Weights of a small transformer language model: 9 layers, RMSNorm before each block.
Each number is 200 + 40 x the weight over its row's rms, rounded and kept within 0 to 999. Layers, rows and columns count from 0. The size before them is the row's rms in percent of the matrix's.

# layer 5 MLP gate, 1024x384, rms 0.0643, rows 286-322, columns 256-319
102,201,244,228,212,189,208,212,234,276,215,230,153,238,208,239,184,155,208,226,229,239,245,200,212,219,133,215,182,261,140,214,286,138,152,209,266,196,143,208,214,222,200,249,224,161,134,167,242,197,202,224,168,192,175,219,170,228,211,192,211,183,180,186,268
084,194,178,222,204,149,161,186,149,233,163,90,223,174,140,160,155,221,190,205,187,245,190,126,214,172,229,188,222,190,306,198,257,225,124,266,167,181,173,142,218,171,200,224,255,246,158,171,212,178,193,286,227,228,158,199,222,167,150,241,200,161,179,180,200
105,171,157,233,239,246,151,233,196,156,211,212,208,159,210,205,166,153,205,261,207,224,188,212,220,242,205,215,230,187,173,171,206,207,234,195,198,172,166,217,197,224,165,255,180,242,196,208,213,147,285,280,159,207,200,221,319,275,217,180,161,178,202,162,262
098,226,185,203,119,114,236,213,187,206,177,191,194,171,225,216,193,193,160,182,232,248,152,164,284,107,170,133,214,194,180,241,219,212,174,180,178,177,248,221,234,149,154,216,177,174,153,245,214,219,61,239,176,204,186,190,113,192,257,153,177,201,245,208,195
095,264,231,252,181,247,200,175,222,194,152,167,232,203,235,201,214,117,271,176,210,157,202,208,226,248,245,183,248,133,170,163,176,210,198,202,105,124,167,199,219,167,203,186,230,211,229,160,173,188,136,218,211,198,243,157,201,206,253,184,158,219,282,167,255
104,233,180,191,164,198,189,203,109,238,152,264,226,213,265,203,199,206,211,198,171,152,223,148,210,189,218,172,185,214,196,189,203,225,186,182,143,205,251,224,223,157,134,218,119,263,273,146,170,219,234,188,293,155,259,137,175,128,183,222,218,185,205,169,216
098,241,230,221,203,206,281,239,259,223,178,257,111,189,245,241,181,204,180,179,173,170,173,291,212,104,198,183,262,226,145,191,223,218,138,211,163,229,171,211,182,169,156,241,186,209,209,282,210,235,225,187,230,177,176,193,214,236,168,220,243,296,191,193,183
101,167,193,192,197,158,225,212,175,159,195,147,236,234,232,224,163,232,217,200,214,204,157,218,222,169,286,218,166,271,209,175,173,172,227,210,231,196,137,263,200,175,172,216,163,176,188,197,163,237,229,192,202,166,198,166,262,197,165,184,201,183,215,227,214
107,223,266,267,161,203,173,241,290,147,165,211,205,234,194,111,225,150,273,166,233,243,129,240,224,212,227,140,121,209,208,139,98,162,205,246,272,195,184,184,145,161,187,238,190,274,215,242,213,131,205,223,230,229,229,157,205,210,207,208,190,188,193,142,207
097,208,222,160,171,185,209,235,232,160,190,176,163,165,173,174,175,240,223,134,135,146,204,135,198,143,161,115,208,180,204,254,256,221,170,194,215,212,216,197,130,225,244,140,174,199,271,257,256,173,181,166,231,146,210,170,199,166,182,182,197,229,240,186,286
094,217,206,217,178,202,202,191,242,253,229,210,153,179,179,154,150,253,220,206,174,209,196,150,255,234,246,178,166,246,188,249,170,242,220,209,230,171,199,159,257,238,270,193,92,324,194,217,124,222,220,264,172,215,119,217,297,180,211,170,233,164,267,171,152
102,175,268,282,253,229,231,217,135,199,148,202,145,163,227,152,237,167,173,215,155,244,219,204,210,232,333,158,182,195,193,171,154,150,220,154,140,193,184,186,164,274,217,188,206,348,132,176,277,209,251,255,198,189,176,144,174,217,218,247,197,232,189,298,173
102,172,209,153,171,141,216,144,249,187,195,187,148,258,216,212,122,227,300,263,174,278,210,133,254,180,218,221,209,163,221,253,167,172,209,252,150,175,146,133,151,260,142,191,221,131,252,185,301,205,179,175,192,165,197,126,166,124,230,259,129,189,248,184,168
105,222,184,218,223,250,153,252,235,150,164,217,177,223,244,193,148,168,220,182,207,179,223,225,202,156,227,212,215,216,219,167,148,165,173,270,251,238,166,162,275,246,271,180,185,217,169,185,197,167,270,194,248,220,146,241,249,188,174,214,158,234,168,191,241
097,182,176,243,251,201,222,186,247,209,254,259,196,233,237,276,180,220,236,199,255,193,196,292,223,191,114,237,190,192,186,138,193,176,175,178,235,245,172,183,170,222,175,190,238,212,172,267,181,177,133,269,190,152,230,277,185,149,155,178,167,201,180,172,221
096,197,205,179,178,187,182,189,197,150,218,264,182,199,220,108,205,178,177,142,223,224,227,236,198,199,270,220,197,215,201,229,237,183,232,137,213,160,182,190,139,173,154,175,193,228,187,255,229,163,247,207,257,230,192,212,251,241,287,211,248,265,263,167,250
104,204,206,208,137,147,205,220,226,184,176,169,213,258,246,273,173,247,289,192,178,270,119,131,236,193,221,214,199,203,166,228,107,206,201,184,175,184,120,234,199,211,168,222,223,189,223,206,240,217,189,188,201,160,201,180,200,234,149,199,197,123,152,208,149
114,226,165,234,242,226,236,168,191,178,142,237,277,212,185,158,322,206,223,181,196,213,211,185,206,214,171,222,229,169,211,230,254,166,170,188,249,218,203,142,179,145,178,211,106,258,170,175,197,166,212,192,175,144,218,144,153,166,201,149,116,256,135,147,178
108,241,210,278,293,217,113,230,127,216,179,173,190,232,188,214,171,270,223,235,193,178,208,162,192,200,224,160,255,164,244,243,219,173,165,287,216,212,207,157,163,155,258,150,233,153,210,224,261,199,167,201,222,163,256,190,211,218,156,207,164,212,231,199,270
102,156,185,236,248,205,229,145,238,176,172,237,245,202,169,233,200,156,154,145,159,200,243,211,160,190,187,144,144,214,165,204,195,184,162,201,189,230,236,202,270,209,246,150,197,162,199,155,244,174,212,253,209,191,216,226,222,91,244,171,220,296,205,236,306
104,246,222,179,187,115,174,243,240,212,153,183,142,200,156,259,181,207,186,278,182,258,132,143,311,131,263,159,175,306,203,204,212,239,224,192,225,226,220,294,285,280,177,215,230,216,110,154,203,129,160,197,222,219,138,139,206,255,232,179,164,213,172,171,133
098,74,195,128,237,217,192,230,198,233,246,111,211,200,192,233,170,340,239,247,289,166,146,259,219,225,252,179,210,123,134,232,230,237,185,182,169,168,228,210,242,204,244,168,180,252,171,172,181,210,123,202,221,152,274,272,141,180,225,254,177,167,180,240,212
100,223,211,301,271,217,148,217,248,207,212,211,162,206,240,153,150,207,222,222,165,222,214,157,248,181,179,250,194,231,91,274,229,178,181,209,156,207,195,190,256,180,190,208,167,174,215,196,120,232,178,237,158,176,193,177,249,259,269,285,162,210,207,166,231
100,210,179,213,222,195,160,160,189,222,108,181,236,133,254,174,203,133,211,212,155,149,212,218,205,198,167,178,223,261,176,161,151,216,162,180,155,213,170,165,207,286,272,219,183,163,177,253,178,173,287,237,179,259,197,152,149,186,180,194,152,211,220,206,200
110,204,248,190,203,253,233,173,203,172,212,224,211,226,202,217,169,206,270,238,164,219,172,215,187,225,245,217,169,180,238,201,231,178,222,169,225,283,264,156,166,239,110,215,162,195,235,219,198,184,202,192,223,275,295,149,163,195,282,215,155,210,174,168,216
096,213,249,167,187,187,185,191,194,185,205,113,150,204,198,192,82,156,210,185,193,181,165,146,220,203,181,149,233,250,123,157,166,239,259,142,225,184,231,228,229,260,170,241,281,165,158,253,206,224,246,261,174,231,250,238,203,198,178,145,164,155,170,236,160
097,240,169,127,139,213,219,161,189,238,212,175,198,186,207,171,163,197,117,197,205,159,225,211,154,178,218,146,164,186,184,280,236,208,183,205,213,156,132,154,209,167,218,110,275,220,241,146,227,145,164,270,223,204,180,201,232,221,250,244,237,268,195,199,150
096,266,245,126,202,140,174,245,275,192,189,223,255,155,189,223,145,261,190,213,236,178,200,229,189,161,216,241,130,223,144,257,216,169,180,190,229,240,199,133,205,258,141,158,97,262,165,186,206,213,172,216,183,204,161,303,164,235,214,227,206,175,190,188,215
106,267,197,210,186,194,100,195,242,110,228,233,251,159,156,156,214,179,222,184,168,182,207,161,191,236,197,174,173,219,266,199,143,301,207,226,219,188,191,244,228,302,219,226,219,163,270,199,157,235,240,319,155,205,224,188,257,248,220,167,189,188,219,220,208
107,225,242,133,238,170,224,216,173,203,190,233,207,216,233,178,158,190,235,222,158,175,201,253,249,230,250,210,221,150,192,226,139,185,191,247,239,137,252,176,225,164,213,175,239,120,118,187,285,109,192,179,174,149,196,187,131,141,213,162,68,196,167,177,227
105,200,168,303,203,195,274,182,306,260,269,159,207,235,149,150,183,193,136,252,237,186,236,225,251,177,136,317,258,215,280,217,235,179,211,236,230,164,220,191,228,216,236,152,230,200,172,105,128,207,247,232,152,231,228,216,282,238,193,217,145,207,185,311,239
098,165,272,212,196,223,95,245,184,140,234,160,271,243,178,139,160,193,197,172,213,248,203,218,162,219,158,243,161,191,191,182,191,269,184,169,207,194,187,243,275,240,174,203,219,249,250,204,230,228,174,217,108,258,186,219,215,134,237,218,197,257,200,274,226
094,180,156,102,226,195,200,176,188,186,261,233,215,147,250,160,258,221,195,241,226,185,188,233,277,202,244,204,180,269,138,217,183,241,274,225,244,221,203,181,157,291,215,283,185,234,226,218,159,129,224,253,249,197,209,154,231,177,245,114,145,218,165,232,258
095,160,226,175,87,174,212,157,233,173,238,241,185,147,148,158,183,201,233,162,198,310,194,164,178,145,161,163,193,192,180,270,212,196,197,193,225,230,139,202,243,257,177,122,215,255,153,212,242,226,216,161,207,162,201,164,184,214,206,213,142,276,159,232,166
100,219,234,214,205,206,282,214,139,261,218,166,152,221,163,204,221,218,178,273,174,175,213,308,231,245,214,174,225,126,288,155,169,206,173,234,223,82,287,188,217,254,176,140,203,293,246,133,268,252,242,149,256,173,253,229,169,189,138,255,203,215,180,254,150
095,202,197,162,205,167,247,198,262,172,155,210,182,196,153,224,150,172,283,161,215,205,134,144,208,205,183,112,184,223,146,202,131,180,219,148,169,165,160,234,177,174,211,204,192,286,202,216,227,143,158,191,160,228,264,149,283,201,133,210,219,173,192,202,206
103,266,177,244,121,190,157,210,328,179,187,174,186,199,183,215,249,173,299,207,138,187,214,182,250,198,256,284,175,163,243,237,156,231,261,260,233,242,181,175,300,268,156,172,232,182,139,112,206,161,241,157,189,156,239,187,199,271,199,235,179,200,168,175,290
# layer 5 MLP up, 1024x384, rms 0.0656, rows 286-321, columns 256-319
102,209,178,170,230,168,180,226,224,222,253,254,233,152,225,236,220,248,169,209,204,247,197,248,202,236,151,214,182,268,261,200,159,253,206,201,190,247,238,117,198,166,275,202,172,213,171,239,148,172,220,257,256,176,174,195,258,225,249,220,209,177,217,180,179
091,203,247,228,172,203,233,178,190,180,115,203,283,228,168,176,160,244,191,188,184,204,257,162,235,211,198,179,240,161,157,217,189,282,183,234,199,224,161,142,159,222,204,262,146,183,219,144,232,155,173,208,192,220,161,211,178,158,230,214,163,116,209,214,168
094,212,270,226,240,162,198,212,191,209,233,229,154,194,265,222,228,139,189,227,238,206,82,154,210,234,100,208,158,217,197,187,175,234,161,172,222,220,209,200,284,242,139,210,178,176,217,197,283,178,192,243,183,223,181,222,130,194,203,200,245,166,170,215,198
097,169,205,224,180,260,205,244,243,148,167,266,246,217,261,185,188,259,190,265,156,177,234,149,187,191,180,269,172,146,169,205,300,338,194,234,240,173,148,192,190,201,257,199,198,258,212,180,199,111,218,222,252,192,155,222,207,177,201,190,201,184,167,251,232
101,225,224,125,234,219,155,161,222,205,293,241,202,190,210,96,212,204,203,224,190,187,189,211,192,171,219,168,231,201,197,143,134,236,223,231,222,160,169,215,234,269,160,235,182,223,176,214,222,181,249,190,173,223,223,205,237,221,190,177,169,168,185,277,183
105,184,119,144,116,212,225,210,174,167,260,262,186,214,232,181,218,274,180,238,202,265,147,202,287,211,198,193,180,186,216,224,180,243,184,239,224,119,191,208,150,216,217,174,192,166,190,214,275,208,178,172,185,213,193,163,196,168,175,245,210,198,160,230,199
100,200,212,190,230,207,239,179,217,166,199,240,195,198,214,197,168,291,167,145,219,176,223,279,226,194,198,239,133,242,258,232,289,252,180,175,217,218,163,198,208,220,201,211,200,195,224,209,209,234,204,234,226,184,268,187,226,186,264,234,219,225,155,155,167
096,142,148,200,258,89,162,282,195,213,169,256,248,222,233,190,174,200,197,239,157,263,190,223,131,187,258,223,186,140,229,288,194,240,323,168,198,192,251,228,195,171,178,223,276,227,182,221,178,213,188,261,154,201,172,167,210,176,236,226,196,279,193,247,182
108,167,198,175,218,222,237,164,249,282,248,175,180,123,239,233,208,284,204,212,215,171,231,182,242,245,190,166,210,149,212,216,214,139,191,108,145,247,188,179,260,245,172,271,133,215,137,244,195,211,250,254,217,152,169,173,153,203,229,243,160,181,112,242,185
099,299,247,236,232,190,199,206,238,244,230,175,152,170,225,188,241,233,216,222,164,173,269,258,186,221,238,247,219,197,175,249,184,199,216,197,214,152,235,205,250,314,163,231,242,220,127,278,208,224,280,233,216,192,185,97,198,246,236,267,176,179,232,252,194
093,238,250,227,115,238,79,186,181,175,184,235,152,213,182,132,140,220,191,275,111,230,191,250,242,209,161,199,168,265,170,199,221,225,207,225,244,218,211,247,225,187,187,192,222,222,258,221,223,240,188,201,157,173,158,187,256,209,256,174,194,212,281,221,177
104,154,193,144,161,166,151,274,144,183,191,168,254,218,216,217,141,143,181,262,299,190,197,235,195,217,183,259,279,199,196,178,211,218,200,262,223,112,214,241,237,180,204,229,223,168,236,215,222,186,132,203,103,166,195,184,193,117,197,195,177,205,181,225,180
101,176,123,112,200,146,211,144,300,235,213,178,203,221,195,184,146,239,198,212,171,197,244,244,178,242,208,215,206,201,160,225,164,345,184,215,196,123,211,144,152,203,194,206,219,240,259,193,202,125,233,225,153,167,167,226,136,217,178,184,215,162,243,144,165
106,264,236,225,313,196,207,177,249,166,122,222,177,227,255,189,194,180,251,138,260,210,146,224,293,200,224,179,217,238,191,194,149,169,282,184,149,219,144,240,266,233,218,242,237,216,116,259,252,159,214,223,183,157,168,257,202,177,166,199,128,233,186,183,239
089,228,175,105,203,220,187,200,208,231,212,292,182,229,126,261,184,268,140,123,147,220,189,186,248,244,171,196,211,274,190,234,167,135,128,243,155,201,202,216,218,180,180,240,197,244,242,263,197,220,183,215,234,245,199,244,255,241,212,263,210,260,191,226,270
090,217,226,223,239,237,159,190,224,225,207,196,257,133,164,231,195,183,193,211,212,266,208,205,177,208,127,189,190,176,112,227,212,182,194,175,192,232,156,193,203,160,176,195,142,175,221,181,205,202,233,226,248,210,107,194,229,275,203,163,192,191,227,162,195
105,182,179,219,180,151,199,166,156,218,199,150,152,209,156,236,152,278,218,145,159,97,188,234,206,188,242,241,164,284,224,223,226,163,187,210,142,235,136,206,223,127,283,134,155,212,138,160,186,222,190,157,174,212,224,165,223,247,169,161,187,226,224,233,198
109,87,232,215,204,127,173,154,166,211,182,218,225,183,197,215,132,179,173,159,210,226,193,172,245,210,254,123,161,117,189,253,187,193,163,199,132,134,166,207,200,252,208,149,207,192,243,226,154,205,190,237,205,188,157,193,215,234,255,184,231,189,210,154,87
107,242,247,151,277,271,125,186,183,234,136,187,161,217,263,138,187,221,194,268,164,158,224,234,159,197,260,172,230,239,234,304,162,168,157,199,208,238,221,160,223,158,250,221,160,225,211,155,230,191,161,190,202,215,221,192,170,189,243,203,181,248,208,145,212
100,287,144,213,241,227,193,197,237,108,221,178,304,165,197,173,200,251,180,204,194,131,180,225,177,222,176,179,183,260,215,125,187,245,214,271,180,251,247,210,250,207,208,183,196,175,187,218,251,168,174,212,203,167,229,229,259,181,169,235,205,183,191,276,145
103,192,220,202,141,193,190,84,96,224,222,126,215,167,191,294,178,199,107,243,125,205,262,217,203,183,212,247,194,194,195,204,148,249,184,169,165,208,183,196,254,204,230,309,152,180,159,201,232,137,219,173,190,202,221,276,255,262,129,207,236,160,244,262,206
096,170,204,125,248,209,171,301,226,215,148,209,199,185,280,226,253,240,196,178,172,239,242,226,231,213,239,208,246,159,155,173,182,182,230,167,195,198,172,231,219,225,266,167,199,270,148,196,229,230,137,211,156,221,182,204,192,169,195,195,220,205,360,194,207
097,184,196,210,166,177,233,145,175,213,200,195,270,253,213,238,203,199,184,159,211,192,150,192,209,231,250,242,210,230,247,230,244,196,220,247,212,204,235,277,212,215,276,172,210,122,196,249,115,250,217,131,146,209,238,260,220,182,141,239,142,173,177,325,178
100,197,212,189,177,219,169,275,168,196,150,157,197,152,156,210,214,105,187,208,221,138,327,217,233,244,231,215,189,181,224,211,306,182,213,205,135,164,232,290,159,225,181,181,180,148,231,186,207,185,170,204,182,157,198,282,224,200,201,193,246,243,180,178,180
112,193,250,182,216,205,245,130,181,215,179,225,189,215,180,245,292,254,253,278,177,179,173,175,232,198,189,191,258,221,241,197,230,232,211,161,82,229,208,219,203,179,263,174,241,220,200,108,160,195,182,217,157,196,148,131,249,273,204,196,246,226,208,256,219
100,213,131,215,135,165,195,187,155,261,196,256,206,155,214,120,174,225,147,217,246,185,271,186,193,251,207,144,191,83,255,247,183,151,280,189,220,169,185,171,208,147,192,191,157,184,216,212,207,225,246,170,157,174,158,212,245,241,211,244,239,216,235,171,190
098,155,260,228,216,204,160,205,190,129,236,219,202,261,242,201,149,227,252,190,192,229,150,186,225,227,180,161,174,180,232,155,212,156,216,259,207,247,160,202,217,190,222,163,192,239,242,252,129,297,197,236,187,178,247,239,200,166,205,194,160,181,230,253,237
095,193,154,250,181,176,254,229,219,180,199,173,182,251,178,203,269,228,188,192,131,205,218,94,196,184,259,222,201,162,131,225,113,234,170,182,202,171,117,145,216,152,212,194,170,207,144,205,160,89,237,199,167,139,256,276,203,206,298,223,205,133,144,207,226
103,132,207,218,222,178,193,223,190,236,225,276,162,197,114,181,190,265,272,233,175,254,158,215,148,247,177,207,269,190,188,233,146,198,172,186,189,201,175,211,227,223,220,208,153,204,146,155,161,186,203,202,222,231,173,213,182,226,202,204,197,234,200,143,238
107,156,172,270,149,204,270,205,207,229,277,187,177,197,294,166,169,250,288,215,158,213,227,220,206,256,158,112,146,211,159,196,152,247,178,234,131,188,178,202,124,150,216,191,209,203,199,201,218,137,221,159,188,148,248,199,169,176,166,224,170,189,229,190,261
100,189,207,113,179,163,212,157,205,149,115,154,172,239,177,188,237,186,228,183,182,190,241,244,145,170,214,185,221,152,182,207,173,189,210,214,166,207,198,210,232,207,180,251,237,202,216,177,294,163,337,144,212,152,120,171,204,181,169,263,241,151,242,185,176
101,162,181,161,206,184,242,319,187,232,275,236,250,203,190,201,242,218,253,206,176,287,177,241,205,271,220,192,185,157,152,205,144,214,179,203,150,213,223,206,181,217,223,251,167,234,218,148,220,207,218,193,196,154,153,159,181,160,220,191,235,211,174,136,218
101,186,226,232,177,153,203,219,154,213,211,185,158,149,163,234,279,228,148,233,185,186,199,163,223,141,168,165,117,196,107,191,195,199,208,180,245,135,174,202,219,154,171,194,181,176,131,220,181,157,163,227,250,117,203,205,192,167,274,238,190,218,115,193,188
097,250,178,173,263,258,262,180,195,195,169,216,184,179,222,156,191,170,195,236,229,156,201,188,162,261,261,246,254,206,204,183,273,172,196,232,252,181,194,194,212,204,237,229,227,142,147,259,98,218,158,147,181,200,243,200,201,235,121,172,219,140,191,214,190
098,203,199,217,173,154,188,270,158,176,217,136,178,213,227,189,198,232,214,124,143,198,138,232,111,149,190,237,176,234,215,205,192,160,192,213,207,274,251,209,203,181,222,212,248,215,226,250,189,136,214,239,196,205,250,237,189,239,218,239,113,196,164,209,173
103,229,194,153,183,198,234,229,207,233,181,126,229,173,162,167,199,241,247,196,207,156,198,152,195,221,170,207,130,123,187,196,153,93,223,85,209,194,201,172,224,174,201,197,198,166,208,237,269,166,261,225,112,176,176,205,156,179,206,205,194,258,268,218,180
# layer 5 MLP down (transposed), 1024x384, rms 0.063, rows 286-321, columns 256-319
105,202,185,229,172,181,145,240,178,213,193,224,164,200,241,183,203,249,270,207,140,218,218,244,276,243,181,177,146,270,163,222,165,249,194,224,221,202,166,261,203,189,210,168,220,280,213,235,184,112,219,185,196,258,209,171,144,157,158,258,185,220,142,197,266
089,215,193,195,123,137,266,183,269,135,184,143,216,222,161,209,202,290,240,150,166,208,258,160,215,236,177,228,247,125,203,113,222,201,216,208,180,204,192,226,192,124,249,262,217,162,231,243,205,212,141,234,180,229,181,178,185,145,287,177,96,204,178,227,109
095,155,201,222,151,251,220,144,179,201,144,151,266,228,175,168,184,228,245,210,213,94,187,221,167,170,180,264,264,161,259,239,260,156,223,182,168,260,214,208,169,218,203,238,125,176,201,257,132,241,186,137,205,201,141,224,168,126,219,231,192,191,167,200,180
102,137,198,216,217,190,173,209,190,183,230,209,199,251,277,184,197,220,174,210,259,194,212,173,203,232,174,188,289,229,166,167,156,169,248,230,271,204,188,195,238,226,186,223,266,230,253,211,148,191,271,188,188,158,160,229,167,154,158,168,307,225,185,176,202
099,181,186,198,216,228,131,180,182,168,117,250,192,199,245,192,239,219,216,211,210,191,208,132,196,179,205,238,209,146,245,208,220,262,176,145,198,171,216,223,202,157,183,229,232,208,160,255,180,160,240,202,278,238,215,274,211,193,271,176,169,126,200,217,142
106,252,261,220,166,156,164,194,201,204,227,250,200,257,190,225,237,173,86,172,211,222,171,211,166,180,181,189,239,211,236,171,158,226,217,270,240,139,133,190,162,154,133,272,206,147,190,222,126,214,213,210,193,257,190,280,290,250,191,198,163,218,174,120,188
104,226,229,251,171,179,143,225,189,176,232,216,209,221,258,176,114,207,186,180,199,287,259,264,185,121,217,182,222,196,131,147,197,212,235,134,183,211,190,198,271,183,158,256,178,153,194,183,202,202,156,181,220,174,214,221,163,204,144,238,191,230,171,247,116
101,151,160,182,241,140,179,136,196,162,170,212,185,215,120,202,256,247,216,127,152,209,249,160,170,147,141,207,175,202,126,205,148,184,226,219,164,154,206,211,84,274,276,208,123,300,215,194,149,167,214,188,120,211,183,213,208,136,202,253,203,220,111,161,144
096,214,206,246,206,249,247,158,255,83,200,298,263,236,211,216,197,194,125,183,200,287,160,180,177,164,201,192,240,212,157,111,209,224,202,162,185,282,154,218,248,240,224,164,213,199,189,256,109,206,176,248,185,231,196,198,202,196,242,139,258,207,195,234,158
105,264,182,176,163,282,163,246,206,172,187,185,179,189,159,232,147,245,142,193,213,202,207,211,139,203,208,178,165,151,175,230,136,228,157,230,170,164,227,173,239,203,195,214,240,247,192,179,260,265,217,265,161,205,207,183,213,167,200,181,199,207,247,180,229
096,187,240,159,180,147,217,147,178,130,274,158,222,182,232,200,178,229,152,202,181,166,211,214,227,118,213,172,188,206,204,229,212,243,172,242,202,155,177,212,215,188,233,199,194,155,152,181,201,246,228,257,166,189,126,168,165,174,253,146,162,185,195,223,217
101,244,213,185,156,220,241,167,190,231,167,177,229,217,208,71,205,246,138,207,222,171,216,164,177,261,89,173,158,169,182,207,230,132,268,191,178,157,238,179,198,175,205,152,222,170,226,283,283,261,196,193,247,180,206,128,227,169,203,138,186,231,185,162,127
099,217,228,171,154,241,296,141,181,234,116,192,187,122,127,286,150,241,225,194,181,217,255,160,197,199,217,238,163,223,255,140,185,241,192,182,296,165,169,161,202,179,238,131,203,216,242,170,225,209,170,179,169,186,177,233,222,162,224,202,203,248,185,187,151
100,145,249,133,230,181,244,241,202,103,149,155,136,257,207,183,228,250,141,199,261,193,183,175,235,127,169,231,203,169,180,198,249,250,255,219,152,201,119,238,191,210,151,180,242,178,179,256,177,223,257,292,221,217,157,222,211,233,207,194,259,223,238,190,182
085,193,171,192,161,225,157,128,186,195,170,255,200,185,217,233,162,233,174,196,163,160,244,260,251,95,329,172,156,157,263,244,182,203,253,239,234,187,242,244,154,223,171,193,202,209,153,192,204,240,207,135,152,172,208,194,222,156,273,113,220,292,201,181,135
085,175,120,109,141,280,188,192,181,204,162,112,197,185,154,226,158,211,221,213,198,224,256,222,159,175,175,251,263,214,264,184,255,191,216,204,231,175,208,217,229,221,181,208,214,142,247,206,90,239,153,244,156,141,179,176,162,259,206,225,197,200,169,165,141
109,194,210,206,157,198,183,160,186,174,166,230,168,144,222,245,85,188,219,205,260,181,193,170,207,236,126,216,244,250,152,130,258,162,164,244,267,181,179,174,185,211,122,189,178,84,147,80,255,209,217,207,156,101,204,150,188,259,198,166,217,178,249,179,225
093,202,215,161,214,232,193,218,190,228,106,205,201,122,243,203,224,220,222,196,212,206,165,235,221,190,248,239,131,191,213,197,206,205,189,234,212,227,181,177,225,230,162,190,180,218,175,213,247,213,206,218,152,195,179,234,196,194,234,206,119,178,263,174,249
104,183,168,268,210,177,124,218,138,208,189,214,208,241,187,162,184,157,229,203,276,216,165,174,180,202,200,203,206,183,180,211,245,159,186,229,203,243,229,199,144,130,206,214,236,191,206,209,255,251,249,200,222,196,180,170,173,156,227,230,255,206,143,158,221
106,179,162,205,223,198,181,235,255,174,236,171,208,209,237,260,191,214,242,92,204,293,218,155,172,258,213,174,190,214,230,234,252,170,158,111,213,191,185,217,247,189,191,135,258,258,188,180,243,235,168,189,202,161,109,197,159,220,261,226,161,258,188,199,191
105,194,175,214,184,225,202,209,175,192,203,216,104,208,149,259,207,147,261,255,190,246,184,168,219,234,184,216,193,205,243,298,177,248,188,185,252,215,226,216,192,211,198,256,259,220,216,180,221,175,236,230,123,199,259,216,211,224,167,236,246,155,203,213,173
102,225,221,248,186,230,157,165,230,165,143,198,258,256,213,181,181,155,155,166,194,153,245,215,208,143,226,315,139,222,189,175,226,216,206,172,252,185,264,212,175,200,80,263,229,128,147,215,192,233,164,186,216,192,182,145,236,200,135,233,244,177,188,259,227
094,268,240,210,210,171,171,163,229,257,240,156,218,173,214,240,245,203,283,208,174,218,252,252,229,190,240,80,230,179,154,241,187,158,161,203,190,180,172,267,257,190,214,233,233,214,224,248,300,206,153,164,217,254,209,159,132,183,166,128,248,267,204,161,245
103,192,263,240,187,149,285,235,245,246,275,236,210,231,182,237,235,224,219,189,216,181,245,168,207,227,303,145,108,184,157,248,186,168,238,258,138,174,218,225,163,292,143,242,235,281,190,199,204,179,231,197,203,181,200,160,258,197,168,244,279,187,167,176,219
111,197,205,201,178,220,249,153,157,180,183,208,173,149,186,249,201,187,204,193,179,183,210,151,294,214,253,175,250,167,232,220,171,170,200,219,210,211,238,132,201,222,194,209,248,243,173,203,186,219,194,251,183,187,159,228,253,243,224,207,185,260,187,211,210
091,222,245,199,195,180,168,236,162,210,150,223,233,229,214,271,187,146,204,184,123,239,188,161,260,178,168,221,240,207,150,170,278,249,199,233,229,251,190,181,140,194,257,247,171,183,239,213,257,166,215,146,170,180,198,194,223,175,223,230,178,209,265,109,192
098,146,172,308,194,178,170,210,192,177,160,208,173,232,174,222,275,205,244,221,224,198,216,218,187,204,190,249,154,216,201,148,188,165,214,211,192,247,226,232,169,219,186,179,262,224,197,186,171,143,213,249,194,194,226,196,177,216,143,191,157,170,191,146,231
099,185,202,139,193,204,250,224,109,167,190,183,192,171,203,163,219,123,208,208,193,178,225,224,165,216,171,243,224,177,247,215,198,215,260,197,206,155,230,195,156,204,135,149,170,192,187,217,181,181,229,179,228,187,217,256,241,146,170,226,181,242,220,193,157
103,207,233,186,180,266,258,226,115,241,220,240,222,227,256,161,138,230,265,190,175,159,190,230,236,223,196,307,241,239,215,189,203,250,212,261,179,237,229,176,158,205,159,216,272,156,177,198,195,208,97,223,210,181,174,249,131,221,203,172,207,238,200,206,214
107,179,202,154,226,232,190,175,143,223,148,187,186,198,131,218,219,209,219,299,207,154,266,134,144,202,133,167,240,160,220,205,239,161,185,189,169,250,187,162,178,257,226,217,250,261,228,251,130,250,184,142,257,144,230,227,194,143,203,133,187,219,212,155,132
104,266,174,174,159,196,220,223,221,219,281,157,219,181,151,232,205,213,223,215,144,151,120,179,120,203,189,216,208,204,260,223,209,224,174,251,85,183,147,186,238,173,234,230,176,235,240,146,134,243,210,187,272,155,210,154,165,203,237,227,279,191,192,235,158
106,208,150,206,171,231,145,180,217,169,230,191,170,218,147,283,165,226,138,193,179,145,263,229,226,209,187,210,243,220,219,156,155,132,238,272,233,162,182,182,227,143,201,275,241,201,257,211,200,195,202,219,95,199,228,176,286,242,239,219,134,207,201,107,222
104,142,160,226,265,210,121,157,204,160,221,270,217,264,239,245,246,230,146,171,210,229,224,179,233,206,234,237,217,150,190,230,168,216,217,216,220,177,153,183,186,209,137,200,223,231,210,194,221,192,159,186,173,157,260,231,181,159,166,195,239,201,165,287,164
095,183,232,171,180,151,144,294,157,93,223,175,193,238,188,187,147,184,197,247,273,181,121,182,200,215,177,248,191,279,198,161,195,213,260,197,261,159,237,178,160,233,246,201,241,211,211,230,204,93,251,220,178,111,208,165,214,283,209,247,153,205,173,248,223
102,217,249,176,247,168,157,204,213,185,172,178,194,165,280,164,199,216,206,260,203,168,221,252,200,206,221,166,220,149,188,220,202,291,180,198,255,200,142,198,201,177,209,195,221,196,189,276,209,187,138,191,233,175,204,182,232,305,110,203,206,237,207,175,173
102,250,205,88,85,122,217,156,141,210,269,198,215,166,185,206,201,128,172,204,228,147,136,173,221,183,230,185,208,187,200,152,272,182,234,109,204,173,178,185,151,217,230,219,153,179,183,201,177,199,180,153,158,210,222,159,253,157,233,268,212,140,184,296,199